config.yaml
n_layer: 14
d_model: 160
n_head: 5
n_kv_head: 5
head_dim: 32
d_mlp: 640
vocab_size: 4064
activation: "tanh_gelu"
norm: "layernorm"
norm_place: "pre"
norm_eps: 1e-05
positions: "learned+rope"
rope_base: 10000.0
rope_fraction: 1.0
qk_norm: false
attn_scale: 0.177
bias: "all"
tie_embeddings: true
parallel_block: false
extras: ["capped logits"]
init: "normal"
init_std_qkv: 0.0395
init_std_o: 0.00745
init_std_up: 0.0395
init_std_down: 0.00745
optimizer: "adamw"
lr: 0.00219
beta1: 0.9
beta2: 0.99
weight_decay: 0.065
lr_head: 0.0121
grad_clip: 1.0
warmup_steps: 315
schedule: "wsd"
decay_fraction: 0.901
decay_shape: "linear"
final_lr_fraction: 0.0
batch_tokens: 16384
seq_len: 512
doc_mask: false
train_tokens: 127300000
steps: 7770
dataset: "wikipedia_en"
Each number is 128 + 32 x the weight over the matrix's rms, rounded and kept within 0 to 255. Layers, rows and columns count from 0. Numbers have three digits each.

# layer 10 MLP up, 640x160, rms 0.125, rows 318-361, columns 0-159
179111108148100114125111129147121178165112115152119138126133092148108159084065106073124117155077118148149137141142141152131123128123121118064188116136107108145139115137112107115084137122151114134146108181160154125178174109119149174132160131100135127121126167135136107135180131093144118143162119116108124169123131146109127111111148112109172125117125054192126167079119165152134121111125167106174060093128125105129147095171189113095117121143074110129102135131133117131134096158128160
073135183112152189210120082162132149095122171140109120162142140127144139156146116149088110102149106055148133137113139057127123138156150135181095107120126142114122129135148093123107156172133158172161209047132116099111140139161092113096139170168174156135082106171139098149134182168154163125093141155100175110071094114169112123139137117155084101056164063110139116068117122106123078123111138133085102138144115118114176177107148132175203061040166143153146134099176071183147121086112101
183087196141119178160182150133120125089108144111150145149113130121116140119105101113097169105091122113120155109152149108147177121177142101089149038106089154072133140080102137092081175088147109121122134175106184074061197150119011116109112118124152081132197156095158124144129168068140106098137114193165124156093079134158184157107100162214088107093133140143123095117171132111097161147147171157097126150159120112157136143124169152083105152159104076068116145102127104110115104148152129
150177192112087180186146127100091141040155179119108162135165152151151193087138090098120080139104101182137134092121139079170119172112127054102136077071171110130106165143150149111106139125092095126134190145139149148146209102088130104134121086129159076108157117189132102152157115167161101081083082123121121151089118109176165174113121177123141119124115091136097151050149141173086133119114115189118065183107178093041143128195150115096167115112076150133127130098085113131080156120162122
142148086130097113121098131143142133171131097176082108094091103080169158098146110122079067148139155140126147154144096130123095147141084121113134085099155126118099096111110141180121175091166150118166186140126105187175150087161051152039192115138149134128120112131113190145157179150116103113132127158072144136066199111107107110105166149097129121097123119137081172125129117182115144141110186161087131117137135159135157120153179159148178143111092173125102119121074107127128122151159116
138090158111134155152136168142144172101113159148104118163101129072179162115127122126081077150140139137155129108123178080146129107131134118080081110118126130166146097143183126146128115096077157108131181115137147137061116195116112143082163136129150122065119143162073078150158207118131155113151118188087127149121075092126178136142170184099167144111108117110149093098120130164128100120135106146172114154105143128060156129100088132128155151117113129143144127122105138134123105070069095
144174134185119127111116151142098127114078144122115104120130168135114094160091161143140128104177125104130174083110086131132112156103129081128214111128104123087073129117139144159101120113134159124140126133082132150134117137102130158100103118122178068119124157164122138117140146160163129162116094145085124137011112134154165155137144205107161127087049106106134119128165173105104118105148110181183052090137194166088157052153124160117125157102172061135130143115134132130181113120123122
171106096136113097156135092179148117071106103166122146161112156115090138123086110146086143137123122133126134151085113155156109096140164160130141124111097098123121146162125133085093084113115079138198185121109084153089131137108157109128165123201169101165169110151130142186159139134190149092129120117158163120112087137152145116116125114093137050111152140171133105039184144158125117152155088154136125131159111107120153131116139143133177118153136087147178133174088055147120101089144070
126100097097143151110083107116100078167099130164079098163148193117156158083098182118134135108153096140153161097058042164181073124067148060162176085138127113151123138104093193080117143179140179180209125111148170132182190172153144125072153095161140109132123107150139113166143221146186128116133078143076148182159097128060147139109153141101137088117037098073113117144139132065075070138132087144131139113142187048090152129119087142159175173119203100142102120112147064159192169105094092
101084166162131184166209135108151190119131118145070093155152160018180124183164104167149135125134122070214140093142089112125093137118114111119126140149175145076076159176144148086114122133145114153138110111100153149142128151121137183140117105116124078055166054120163134147119179122069142133105203103128167158141128106049108118122086141179113103118122061118112159094086155168121044160108089093109120108108162128081123107182155155094106065092108072143123132110161115164115140108180128
150144169101113183101147143164086130156138137085095126103130129021120119157113126149157114060165183164145150125165120153100127078124198089193156080158046136092179097129147200094139111127123097137166099045000091106119149177080119159111147104137144084133124108117151136155037139093133131160146134127081174148143059132140121115101165144145176116130109123108135134139118128109119104196118119134098110081091095126036175048143134228120160151148080090136114166126154135132183098113160074
135117183096120223149148094131093101116114152185108193106081089086130101151099101156152097091168149152131141107096100083117137091120092084112135140090095102104115092102061095134125129138147134122100182096099151130104159184160082165125097117151156115175120137118144147145109178124135112119108136154142122107167158130156068107108172105172116138146116144090154124141180136062078096143138121167083128081076139118126114178180158135184141066136156111126118154090094120185088093152188106
120107068172066153138138131146096086170094132153103129194100168103113158168086098148132092091154118065183180135148137107137104171143139123158121077127089104128151150066124081156119135155122159135122152106087222141141143169131118174081096104136186171120111107108147094166089097098138089193125039160062162090123171145079146119088101148130147104120121098140137137129158155061090149093140090128153138086149154095145114079112185165117105081100129097114142142156188128144140130103153110
067110193125143117147161116137155119137128166126154070113150114095101196158165123112122098131116148105148074165181123153101117161081063103074110121112104097112098139132147170206122161087119102124155102162149208141138094156077137135161148115131150171136122184124109213144107111114090206104156138166110112173118159149084114129069175109121118106110166188143164105139116150106075114147131128085163101059120109119046131111140095135104100164109125153102142149127157087131141162088128113
133092154172097177117111122148148115160138119187072136103134133034153148106080106101074066129117094113157192094107135112121134152104120130117163115124100139112121115115113128170103143153158094168203100155165113185146148105077100123142092128098122150168118141102112117127159115117135122162153171110130101111176135079177069127062122154224102102064124145137167122147151152181111140183136111070157147077137102116176114136123127183155157084185138147088114152165088123108086129132182141
120094130138070111096131126107129168190140130163114114116129169101109122143135135088075126061151119122127221097086098122089087175134071159173118110158105106113086129146187121152102166154082128114105143167091143144142142143093129153084134116119149090136188123123194173149128137136192100112113082129113140155086109095145148139132183131099164128108114168113053167109100183168127119123134067085124098162118195138153166072126144154133092121128158086108122152156144155109137071127096089
167091113152109140168142194120124131152115152139111165147085156143100136085111099148066114102103153129131114154152180121127179144129135082087180130078133113107086092118133138168138146080146187081192089133132124158113134162074099152057107155156123089112103122105134094119157162168112192116152130117106189127070127117139141151139101141128159100118133127096174177115171125128153087104167152124083142137177212118147122152193133150101151135113096149123117132189127112096125069160088106
177104169069105145114108123092132108113104162135090156146116148109146146103098157165076106138089137126152112136099139057112126193120169096080153096100136108125072106148116165047115098141127107112167124130169139129132135106110121092170066094070114053095180116113206145143152124122138113090118131164107127086110136174160145147102106114116077123093149099126149082126218146098120166139154144130152219174111141111150167181115107099147123153151132128138130155137167139156181156103149091
158168171155194160174068152116168099140169205079148136143147187077127155062085133125110095106081129110129132147093055116140181133146135086128163152090141130114085116119128170100125097086167117196163114152113090058100166160082126101176133114145112075127125079137151160156174171092154060092131147112133074232123125129045148157116151152163121161099110185137124096083169141108044130152088159080095054175111113123069119126144095145089148120167124114159102137106106107109120114176108112
090143160135143155132162155100144094045138156152123134155133126128083182097118116090140127068061086172128120092055154101146155128198092041108109147101106123142122093130145162146157131076157159087136134165143192100125174122130089165124084099060112113191146173121112121098102095125134145149097115072126149109074133105145140182107181116137101114139083138117082109148124137206233115138215124107112101043169107116167123117121129066195145142097116127116156148126132124159149113158187169
097079135179153155123103100095111127141124102091078186148167193110111188145134118070108162085135183111147155121050059131153092137164093106144098163060092066128131165128129104163164081064204130136109108111082173128127101162135114150139143157164115099153150128126178051116087118107115102114158171117135078190064140073132107174126145192218138082027137156153076225213144139144107074097175067123132038089148146121123151115133171158123135201120173101090123156192107088132109167137127115
148139077116137160134124146136113146123124115081092157198145128138131102085146131135088112093147192135148179131120075093167115135143062117061080082156137111098059103077099145129124076101178133163165230193067146158137131129112096143133092219150098106056164129152142182177101148126101109187136096186177103190090125134088171094115116162093118117132110136119132144143176065116106121126125123055126133085187142109159160131129096187157158052127157138093129155137119157072098153059202096
098131170106116115145182148147150156120122159137097102125164125127170127158183145127062076118117123086157164147152178099126107125114115115134096094110174135096114087126157121157143082107147178105146126137152131124079142155115099150119130195109162125119084142130123150117105158119082130172079122132095103123038097139158157137129166227091102123064133130082135189096160147152088137144118135130141114174120180113135155083127087168110157103117171113140168131142149098158153162102117088
061140132107143166142162094117129155112147132120108147143144139170128090079164138085135122129143115120134143092092136123105091114151097144144135130124132113131025134177113143112121134156109133200137126099067169124130124127103157119128121145176129079178122085103145123126158120117116134125078128156024158174140125088169151116108134122140115094161182070185151128109114136141091085105085135128107040153135134079104158116164197127122190121188086137116146153147106128106136159166136165
216104130117133090148133098146107148141121158108080121155143122122133111095161135096086099133152171107141125094159135133112130136153102123124125133116140094117146137123101154134110158112170137162188092172112179128119121155094132112136144126116119147110147118173151081111116136152158123082177167126070129103134114130137122113114128141096157142080092116185134186138171138192136122113153069084097109119194156113137129086162199123159120140127131090142163110183142113115113102075051097
095116143124230124139146202123133095094117088120057188114094105129159136163090165126138052129181147117143141121145104117117124097126168113118114123128089083156153095146117135131116186141174081153157103114114161131158131102100110136166157119117085079098072091071118058144177128065101136117133172147136201173063136121148154162116154170113214121138110219081076155141058117160168140101156126095072077116086134122087192105117080185098133160051124122145073159102132135175107085127175132
153144135129111147187156152047053170118123134108111170123132185087146116139089157081118143099121155153138115130134122132205104198148121075197141165098147095102097104055148150118094183148165107118110122123074163183079119137110146159088093142053138137138141057134187172102134107153124116121146128122113150134093166114145122162110116148207155117114064082115070151120190149124111161104142146052094077124099180115175107177162179154076120081161064053105072158135129081113129119154165133
089130146150129161147191109087180131094074150095073132151155212121103131124157114139112082122132134059124084137114123136141062122160147068121180147146089115083110126201146180109073108151105131106171138159071105075149136144135123129118141106086134136104149143203145145122148168155105158105065168100037126150070125101060092113132103107130127114110102113149112125080125175185128103148135152134122071109103065086142139146136159158162113136160102093131119185112150151148096111137144058
125057147116117131136090129112125209148133158171127122126146152125143186068063138069109122120158133141135149154182114162145126140151116125154162097101115078159115081106081140088083174117125139078118155116155103157146152142152126139081149126127149157129187142147093179114162189134209100094132066200121106137123117109208095115117155146148132114119153102061115130146120136101185136083148095104152157137078148082167106136140113090096161146138118083123102153118082095096171079088178105
141083179128133131135093152143111134134151155142147151113168066145127183144150106178078022113131161152190093143104103126136163096140081132139136168132117132149173091166125102078142126088140120070144144224151112146096090132142121116130189077141162068122122101137165178137116111094117185099177077177089140127133122127147169142114138174166184146102130079097123091149176159130089097110104144077119131145130119156142106053147084122089133106141184115115138133101111092103104116137196122
143146148170163115125129166144177130134084153076089125126136144085140135140150115156062116122117123120145165141104127128161092146171074097166114110143142099151146140109096090081070184118161166147139110193129123127141102156161108101115094154094123167074146116149155165085104081159114163107160155107125159152105076100146160097157180115092103163114136120144117119102183162168084127076177106117080143114121116139078148094154111172118138168190092152103184147089133135078144149125132095
174064159137180119129164192134139114124137124144133123142073127101120133092123130106089102059136095117109130167101130072145166132148149099077117113105107129092145066188137135187144124105149117170124096146177165145191098109133120149115123035139170098128149157142153111143139140172172141111166115144122161139138121088112137178114103105112170127109084158119150193088185112125133080159135140187107150201077110124079144087113171109185112142112113139170124145105121131158136099162132103
104149098090168167172190155142097036141120157062070110157105135111130120104138157126126093145115207118159130129200075138150159139164126116088100169099169093119147144150132165161145111107177146140135144120121137134112139128145114130130096110105107157159158109134148112152065132119087110121097106169144161141067140123117090209136124207088150136100100199123162119074129129073123097107179146132046102140104182092065105118158069178088112117108124101124116172225159090132143141080153144
117137115134118136125176085124163136130106141142145189111180119102062118123113156108101082084153127118157164143196111110200126133134153119147073166083138136127119139141121189116088116140161178155159120058111153084103169157192137142145128137100112172109052186147116076096095146135148109068126151160070116173110133078145104156119098098147088112149143114124110149072165148105151136094094098163137176100108096099087176144141151116113135166110136115126110116182130106187124097148153148
114176173080158116160150115112098095073133154156052138134115134059133123115106138114145112145170153080108171147116189104178081136167111128121089101126070114133150135203151127125104101107119155117116129101096132097119109103120041111101144143139120182169175169149133173102103152116160128079128091113149138157123194119129073172108170071169099143096095135149134119167117160117107148129180128118110109091136151119094171121105082173196188163101128124105139156158131124166179142124116146
130141122129154167106095105127180099115119166136152087129125155085083162128139084136143145099085119178161127146097104145152130146101143094162098114144070113155058117133123151084125202114167114146170177132088185193105080149086151129164111153138161129074105123141134144138124165098164173186059144136100068058161144150192097148136175141149111071121159103089131133119108121105146100097122080124059127119122112138088171093154199100129125089045119078133100161142127099122133124068141174
082131132167165166099117204111122117173140138098130163151123094155173136145106144127073131117109099130144105130152116035093189184127093129131139144103083128101097100168150102141134179113097150209131128127093105142127058132071109117147071102110187078114073177196156137173151100124172157061105127127082060104152161109141193115121158150108089152078119133129153138113082114124110081133096082083092157148150127111060182126119124181132153139113172069099114151145148129129103059096110132
133088255100158138107135127155162145152136186111064152209159156099147111140090149100076150068130149122182121115088128101137122142150139120141131130140158157146116101179116200168150070104097170106137118076080193107093145184161006114148081131136109099093147144129135150156061135096098156094090086117068137131133135155119104122077123128202092109051164124125112132129151116094123117169130124157137109153112246087115097133101152153108111118091126147061173141187167116184133072124129080
141104104101103107154131163152051178188157130083127099152160180078135131142133113116077141135086114081179133054083170108142102123180140135160157118122079129096043072127105140128108181138103111196116147116114130197141092116127149144093134156073172071081183142198146098150159154081175152185110067107127101114125157149120166105070120143160132105037137138164162129176097171156079123107120116154125175077173149091111142074152140115119104149061150150125135136164116087128191125129087136
170119119156149155147132103180115151160151196167142159084139125134173154109067128119131124141100119123114108108059146112161178099116102117173164145101085123115075141147086158015152166116126099118152221138115122142149102121090140089087086141151194067145130171148094077209177169137188136108145108151133072074127123081075138148068191152100083105155127111143202168084199166112159107140152117148109110128151125084099152064119092160161150130145148125114101161106123131139172134137096138
090110147242122126112058107111182088183099130122110137140113143099111150105124076108103111110112143111127108146130124149101157148128140131099142102125094080125121090138104171160133173108142136171172122102035092131156099154037121181148125171094125154078133142182198184129170111081151128137093118185096138189121125174097131141092124164133232088107109141121131106117093145170115116145121099152153071085157105175111198107113121098136130176086222111121137144089126132121135112104079084
164150149122109141224218139111125116106110100104140124154152096155149104137147077147125124126122087150156108131161091103141057072120156127126148139082107090131101126137136154126127134094137121126128121165074100124117136132060097136099166107144132111102135113144138068166104133099104162106139157110107131125097123157092078199139157095160113112116066167211133106141148201140094059148111125114140100071201123136110132150082137140043168115099135092132060159154158141145083085160127151
144074142127184155161133206108101036152160131090129147127087133127147186118133133144127140116112153197123143109131161084088174133160146149086111101087125088079102110158140141163169093099170122145150154109081156095160116148108098158138149127100085105069111091127150114131110181135118138042159145121125146129121158134138216125100087143121118116112131104102130189100091176156090057133178095105099150171149121126064181165158164131182203116101175100079119151091149115143123112123163133
158107090176134140125160133191112107086124104089106091168087113149180114122187128148108127122159170091144149141063141143136154126154049122121096110097142136120113136126141157116140144097100174190172120181113154111141135113105132162087109156099170139120112136179104154151088140131121190139067183183099152132078072162082104164118112183145079129046116149127094110059175154140100174159105134139097144139175052059091136048112129231089133142152137108069148142110125128132149155130109143
# layer 10 MLP down (transposed), 640x160, rms 0.12, rows 318-361, columns 0-159
067130147137114171143154134127176117126118119156101125132143144076156132165157159173114146081175147104077123088107122111117130126128104146145108161080143131163094106086116129121104109141115124110114115087116085141122071132140127126151126155155110148150112093140154118146121124167096134122095150144119152116117131131113154107171123137150113143144142160127163112186123132151118127179117099149102150137140123154125137169110066125139133131110176151106161125104098099107110137143142072
177117135170138112150097147147177114125087098104093060170113112185149052119104165170177128116111192093103150159112148134142137123203140083093163176082170127134112153134116133107142120103101111094163120157081137137118129103155105151161104097111111086149142110159133204122210091098169138129134113123187044151064132155124093113141107170098118130123096153152144109137071097104174141125129073105163092120093071090129145090150106070117132143193159147145139146115071140135146139166162131
139160111180124124113094125185146086112145169123129105101116179115108132093153183099183112145145139154104048095131141188136116144111129061155103084163156115149165173114115165133111138104155110140135131143184114108197093184143134163151097088075087086130108134184082099134133186125111128165122159112185075122138114165119087144149103131116166112110075144097139140141098171167145076118125192074117143191128106072141091104107080104129129163137121126110128200126131139071108162092112075
227121142159170124081150174110092182114106139143180171099089132159131133124161059153100136011180104102100066154162119152178091111099105182093151143100053062117136139122130093123100190119147137086110102182126159124174093113102132084090080148079188113140103103095210177110135100189144093130108150137077139144129120140154080132211167078123118092152099125135117155183134164126121132088110113166103163143098145156152149087118158098105076147109116130116127150232159133125106124128140159
116160160146166123137148141052125121126143133132129136100143107159105141116110181103154119186165125157134134122151124122112180150124107167156090176158136133129095096091188139153116097112119099105104089103105118133161093134136130158149075110174075127169157155093118158127075161127117125132096115107109114139154103120145121105134121136088133090106086131118095098142155158109163117128169116098116108109191116034094143203170094094150128123154135109203126086140139140148119143107127163
164143126142127097099133098142170135127162124165145148059153130166152129068086116166125187106099069174137106147115090133106128179152143080126158154136126135124107156157139101127114172158107080126136118140115127143164126062110158144111120131115117133154153124089206173149100086086163105097133061100135105143136135161172113114168107096170131120127166143120138106152140109102129152091115086140086143108121119144187138056125172137121125124145111141135106112121150079115146118100154156
116139083132135148096130143120162104122134058109146149127092108112114163120150140096113147146128141134068155102064120119128108153093166130139092145112081140105165110114099086131155121122116106119132114107141153128140146098197125131163114138156076161174131165130099140121154199121157120063173183147093163139163145108133097091146110098123115131142084083161139162121106147137174139137138076090102173066117173100084132154139148111115117102161128139123136160214119174149160067106170134
124143154158145097115091152187097105107124153119191149116169112118152132111173110114119104144137103088120109113126097096169169113138156147087120189125134212095135125115126061146151172118130130140140118110109124132182103121131112113131149155113096138108059159114113122150105083142080093126159132170158135111174127112108097126098142078155119166118165125136157160157091062073122103135110140139123156154072137163115106119128138150123086150096097171162122052145207126149161149118111146
141111133147102144165136201169092114164135113109154065079161124117097183175190047143147153141105180190078172126129145174136145141075128112135190056128111134144160108012142045146121131115135149148164116150201139141083157125079083099135146146186111169096105131157120089148165123155132110144155091220087101118157098064152110113121141135122048103069103075131124139102115150118165189090106084064148142108114134151137164066140073138111129149092162160149198059135103115133129161179171143
119129100142144107125105194158168099129169167124139121135160158120134062194164090187125106147058073119130146186137113176085110078079074168057060159132202126134152099122211096137171154162102080107069136140180157083112078172192201141105136071160115117156145069126122143138102123145097127154126123107125112148103114189075174106141084103087120095170118115115140128076164175125147150138108137136116127146168149073170162150171111119061104188124138142103132139052162165108122053109104194
198088160069174157097166097122053103150187201114149113141111119090095136171089083137161105111094217179151122101126092159132131126108134156114119140058101067130165127116137102096093125070183128117089080193130152134143174118137089161115169178108112068128096039190142091168092115136033110141129075182091178157073152136167123148079098119089108109141098068093123162154081142146103105127213209169122191150106123149149186072114133169101119158179096134113088197124176144169123102080169193
151121152123157104072122085118121161116097141064117144144093144089125197102122143083065136117151114128076145150139141143157125188142119174119134154095144090128148175165197130160146066129141164146178108135179113147161155093124148194145115116104073139119122142147187132088164060137096124121115124121109118107107181129189115083187082140126137064118090114154120143118074156106093112057141149124135127157162108120136147085127159137123117136145121103133175170112192119144075117092151109
105145142136104091146101160179195084116117110110159094092220087138128069145133111124046112123183079137173165112180178116147092075166139170074105113119136113107128120071125136131134094139145126138149088080181065176120165130104092141197052144152149122127161149106160182081181101107118106167168088174110177158131079097155074130139142109122115113122111127114139166122129143111174139155096144124158085129171087125107159144126107121095149120055094148139219156120149134175167102136109123
134121096148183133089022155119126104119117063095162117137134130106139175186128110166116173083181088135139131107072147126133098140165125150121130064160095156098117176103130165057112075136136194182170153120181087181097130061192100100135137146077122110095095083143155107140180118118151187105126101180091146100101118077099138202153132075129087148127126111176072150111113119149135147109147130103166160168116111168057162071069108194134144174143091124189153118171134181165120116153159160
090140168132179142124114094039186107139169156144105127120139166159088099143109179089110144101074086134118119196090133096134124149098147144139103150092182127140149166149163144158143090069077116084103150081149164119179094132166136152071111122115162048142095093179091109100090165102090144127128157130107118094152132120098159132108154146127156090105100127099142117063143149149170076098140187137170130167093090082126148156181107063148171119143153138115148179103131118123190124173135110
137117150176160106155152136165109090143091105135100126095169147145099094156117149157085101131095134166046118171130113155118153140144154100121162159160186114094181142155142110177110174106185082146109118089192105120159161132107176104152127132144101111178058143107122056154096135097077093159068159104177129118110123141125110067148130163128107125121117117154128143119109138115117138116126140141152137144129111110135071150144103114119097103122080153137158177154067085170076142163165123
094156146148177135109107088132120138157111116123172142109152114085106143162170128103179147141144113093002131125110102140120157108133130093144096113147125109151149151143117155101122121174121092161134093092122182130113094105122120118131127107165169118156139141158159147133136097142148095122164129136142165169168124120139154111219113090143109167130124185143143092115150143081128123127154078112157160129132092109113130151118128121140099105111123128126129151074113106101087149106139131
070164110094098105139145121100125101136141146139067126092076128136096160132127116141124156128127099112191093111156115089147159116109111105127135106226129151103134153114140112040132100147199143165094104109082101121106073195112180157065122144113146139082151144124097138087111160165144128085077169118119122127130183134115085139146172095101137147150148150160084111148125106096116082113168182163163136153135127161140109090109180151151155126106139173158134148142134136171129169117141129
093172137159090184142137086084129128137139100119117106151167095110139099157100120170036156151154087123145099128159119173074161163099160165083125157180115177082143131131083118138127161104085175138139169110171102181147194167085137078166099136128122145152124167157110087119169138129149110160118046120134145143168091125140036152092172106093094178167138109139090099137135122080112131108125163005187212132144155130167136098115103052080143093166078109108146150138118161084117134093116183
102143160199113138089167054149128125166139175101123132153168127102123128211159052119129121148108143066099117144156157081123086154129139169121206162132125146138119093105094126129159147122123107184171132129079131075148093138082184138143115109170086184134155102156149106128150138102077075171161068158131123144167147112168115137108122138184106095088133132114091132122108128179122057142115169096120184192088145133092117138085102164081109089093164150098154093142114116105108141095115149
088148156154028119084112055110151102131189223189054097161141070113156092147091150122154024139086132122208095059191120077119092137101107117120063151234207200112144101165116154134140116153180097149008164118037191060177167153160149104157196116102174112088128042124163145108086189081121160196095108122038127161100132167138100131087156096204114200114157127106102175155182120153127160136095143173179104197120183175107086110111102126148126115032176086133144131167096158154139125115056067
121054096081108117114134147186111138093092127143141131151147126116160118087106130141123176100206137141119153145129151149147188097129064129139146100155174049114080102111092107094147146113162159124150151117098109187152121106114153110079092127115110153102131066101140166127100136153113105121100102077184105147126189095120163153228082157105102099095127103108172194130115072156114069051145170098112102104179171103137157108166124188164169089130140125097142174136168156103160142075136145
106151149088137155087071136120100139127154169102137125144084111140096131121070129179148156148141104183117114115144115142157142152089105112142126130125082139111154165162117168084084182151148100109117104122106127136202163106123140153113170107143152090149108121100098118101127159121120156076102139086096143127147129182121082090151065097137133105115120137124102114182107137120163131149189103133126158133135144109130104145113212143118117151143092157149154110101187121113136129150142132
145061157165121101114153161141097121119164131154118182075157175099144131175172150148077103121140142095152131149150147046098159143117097126117133175110151116104160075118093079127091113145161117121124116117165148146109168063114114093140130081111128127124172137158161092151103155125135094142152091133150164178141155136104112129160141119136123166069098167088143134154083132085152162151134122177187173118107112174188133099088117113113049150116099127146109115170120143128094102085113098
113137086132131145120160112135129136151182174147126107105067122085128155160150116177153139128066100115151073128121128083106126139097097104164144177116147136098090119177105127210187154095113146117147194098166072108088132097121127089123126117163132147148106105120148098141145122157112080135112106061156107118160127118144137112104160164152095121112141140167139162130150124133123147182126155173113113133101127133162122148136124088063116108152077111153148092125143097121148145105182130
175106131129122051106206131085127140198147134132090103160086094161115129108115082142111156109064066110112172152153058124124106116125185148112167141060143099078126047154098084142114189128156125184154156141160128059129129094123111173117180209142115110129158086138112142168101174124087173131095166139118178118114117161135121102084077100173128140173130094151136077123174170138097124166182137091158159162139116140130212129097136138115144145092086132066104134072134155141095090099146148
119057154101088170142162133122187095128128122148155121136137123112160105122127097153157147137097195107000143145068156169137127171180195106118160125113153094113134087140079085101155144128127144130107091160090126147146052141086138183167148074154137096130099134118158097127137100137095145153112105128127155137130105113123117143255103146080143143102099091085130090088145134126161114118111142098124157106172145141140163132188130109148147100106111145182157132135151078137156140186098122
136163083112100083135140110155143158087158153059152180108114144141162166122161101132135121109113148135012117148122082087101080113138100124154131147109103158162114166134144131155173178093180140117130153137131131091130137097162141131141088110080147183162164129071084136174178159187096098149126190179094140128151150131107119119117139120121113117108109138139143154134144125123076103139077116120138123161072125112144109152157054128136119147102117148069138169144116232092082091145119138
110156168116118121129151107093113066154132105048131112211177163143170144126192142164107126076085117123037114121082151131095141120153175106138129121128108150120138147116133149151157185080109134170130138188090160103136133152140128172181108093188110067125105175136156156116084106119104144114105132052123121140095160146093133106198098148136139151100143171129123117093146173132124107159092134164062082101158118128105138139142112158138139137079126112113122140107107159119145100124145103
158063134157078039124129121073138084097131121167115154139161057201122152121145110089160152097137111096159121160154103118108154140129113130142101137169165185132185156127091136186156134106167178117071055135052125124140097086175168144112151078108095086129073128136109140110168091084154142185128137167174136102140169099152144130066164099141143137136158145171134160107138087138147100097126120054182188118153063130166045067123125170123134129126125086103118202068090124144165115226134157
088103129124103170147155100112115153127126166114124167127138130204118133111110161088146160136097139074151117106129102121097109127072144185152119123140105116130081102139124116163118087127108117149087102103143084096097118080136178140068193110163126128171079131111135094163130170184095111114178092144146110148164131138141156168139134097169130135137095166072112123210172067124136141142105178166167151166131100085107088140119144118138105056084138147139099153186124144118138148125126101
086191128144137141182121101127103113149138153154130118152149144149130119165110104145139139170125128126000115148104136142076148119085176174163068131184153110150131160107151148136104109156061147134094153118080091136091120110108111147154148150131142105137100103111079126117162145118159113127110111071122159181106133096120152158133112133085098181110165136115125161126126132136136172127122105088147149091117102114119098199093156134138075121113127171107083138146111127111116094104121125
155144118106160134121083071166110150134110122148199125175118176168139119141092083201122079113176113164194129157147165151117158107096131064145140164116123077171172107141081178101133085135134130146115197106107108117103159144130196067087151114097139126140112148084123155088072157150093104125110174174132119103125147200129137174126157162153133038087077107096156078121090116155057141147124069131070167142099141125107139098078107138088123161152111197177120189112110154076172118095113095
156098098182149125087134181133138109139060100135139117069141108136186128114116118129111136153116095141135169103140127137148134164137122142101152138149113098139103178163100146133144146082169119163126149140133108156156107175136119088157116166125107052134103131143162136084168112121110119143123151144095088137138159105142150034142124098003086078156102061154182098094136133135150106154191165133172122140154110109109076133122113118123112143067161135174088215114106155136159080145128116
144154137173077118091100166117146114136139115133161096110146148159165123100141091097141104137139119152179170091175149171138126092091084174131123126135137147211100140045169157177125104193080149093079116118049135101118096116151127095107157129140126139143093110143118154143108133090151157091088131136162076131165119132100095082050174105112154145136131184163110109166104113122130129144103096100121120168097132148115095113145149104129136155115156155143125184032087144135151145175136161
109064115139154163131156068123130071115160192084158110122135149146113123106106138071109125099142118157206090110168086155141140082143129147084111141175194116162133186111181139100146079106061168058133129150134100124130162123091087078137164194079162189136104091127121151185118143087214114112090088085144123051082074132153177127149172119138167135150140131162101098111119141122094105110114096161123113123173171124179131167152118159134075139155139058138116187105081119128091122141139146
208087171132094116153089124102121113191146032119113136161181137142111116108112142190128186158149121134114131144099127129096142079137206163159135082140129152127105128184158180130117122101117099119154078101078120146113148120129146090153165101178083113134099201107153080049099162165152130141121137146187128129084126103149134141158186178147158142134151132163152065128061120139143178112144135075124153047121046097137130108128124103144147123132100128114125127169080112109075153188076089
152154124129128102157165134126118126090120119086150138094125149174175080119119073121093122136137046197111171078113099178176139127104083098114102114117102111134107136192140056107164147121125114136127119068136108164166113130142129079122141143121122139142128216152067143158143136143117140166159111104075112143187079197137116143097121162135140144125064128081149117161118147111119190189116050133122097104226132168123112059113142127134105167107189077172110192076114153119124077169072188
099147065160137101170224128096163079152064127156128132036179101168114098134119127114128171110146194191156177131076118150112110088079093119133132116142132191169117143120116130172125147184127134173121085174094121136125130118124104177120094158182123141130149189093134139125146092160144085092175142219123103079082129109163078141093159147112093088107119128147072125123131083152135115103142128127104158157121085146126078174083087138101045139202110132112161143114153111102123105093117144
115104162100144104102081128101149138031079110063147076149112197124171120135105152105196047123129139095175106135097186163085089129165121113108121087157070140153165136118127135127131023120134149155081129141098108138105114164161110137157160173104157111137215118057117152192125163129098110081109202135152096085065118145070149112091107156177109119174166120167157085174117098173182144053159211094100131120133164142108107142138069094140096173161127144116092079147132178125142176114120175
165228094111142140151151111142100131116103078174149146104089140151058135143116120090146137132135088179145090145126125159167100083189116048093195158065099095179144144144120036154083129105134093074097084159067157126079140125147142137144152168067067103224152173156148124115111119150134119107129146130136142097088140109172184106127151097123139136151107104178115139140220121141133106051139119122094198153066168118118069134116185120115133146116153152114128103130115079134119128111137159
104131123117145100140140145165144159176086139113153154086097153077061088168130156118117074153103174122202105154076137130127165101109139101146109103142167132103135075163145123138105157121164170160146110102148097141162132110136205125152074103083126050145153156135111095122096114149110172168125106146103189170133123136120105149076066157101112133164144054123148144130136143147128114099105125075163117153107125096139142147090117131188099132120118110115159197078102087216134099133157100
140152168146142141163092099135174173146129096115142123123139103174135146189099179139089141119155139153038114145075171155179145159091101142155058079067135103112122113167093095111110113146111161110158143065134120115074134080077153126098202201165086109120130124132141110119158121118130087119127087120242112161102153154166109114142134115138089124184129112113131094119099155173133174131160113096097203126120087074070111198126148097126125160134139181081059121154171135111112102115125144
083194106090159096174070122111091117092154060109080139076117105105133120131123164089093115182133052090079141108152163118107133127160145092167101123118129128137141134152149120110112143137116107135143128073176143110121170172166147150115116158101161172141126144128061143110126157112129128170155115133152117142121171135139097153138153112104116124122165101117107079218102119136146073152113135146153105145152156085137105184148140091111160140148109109093132093150143149129110139136206162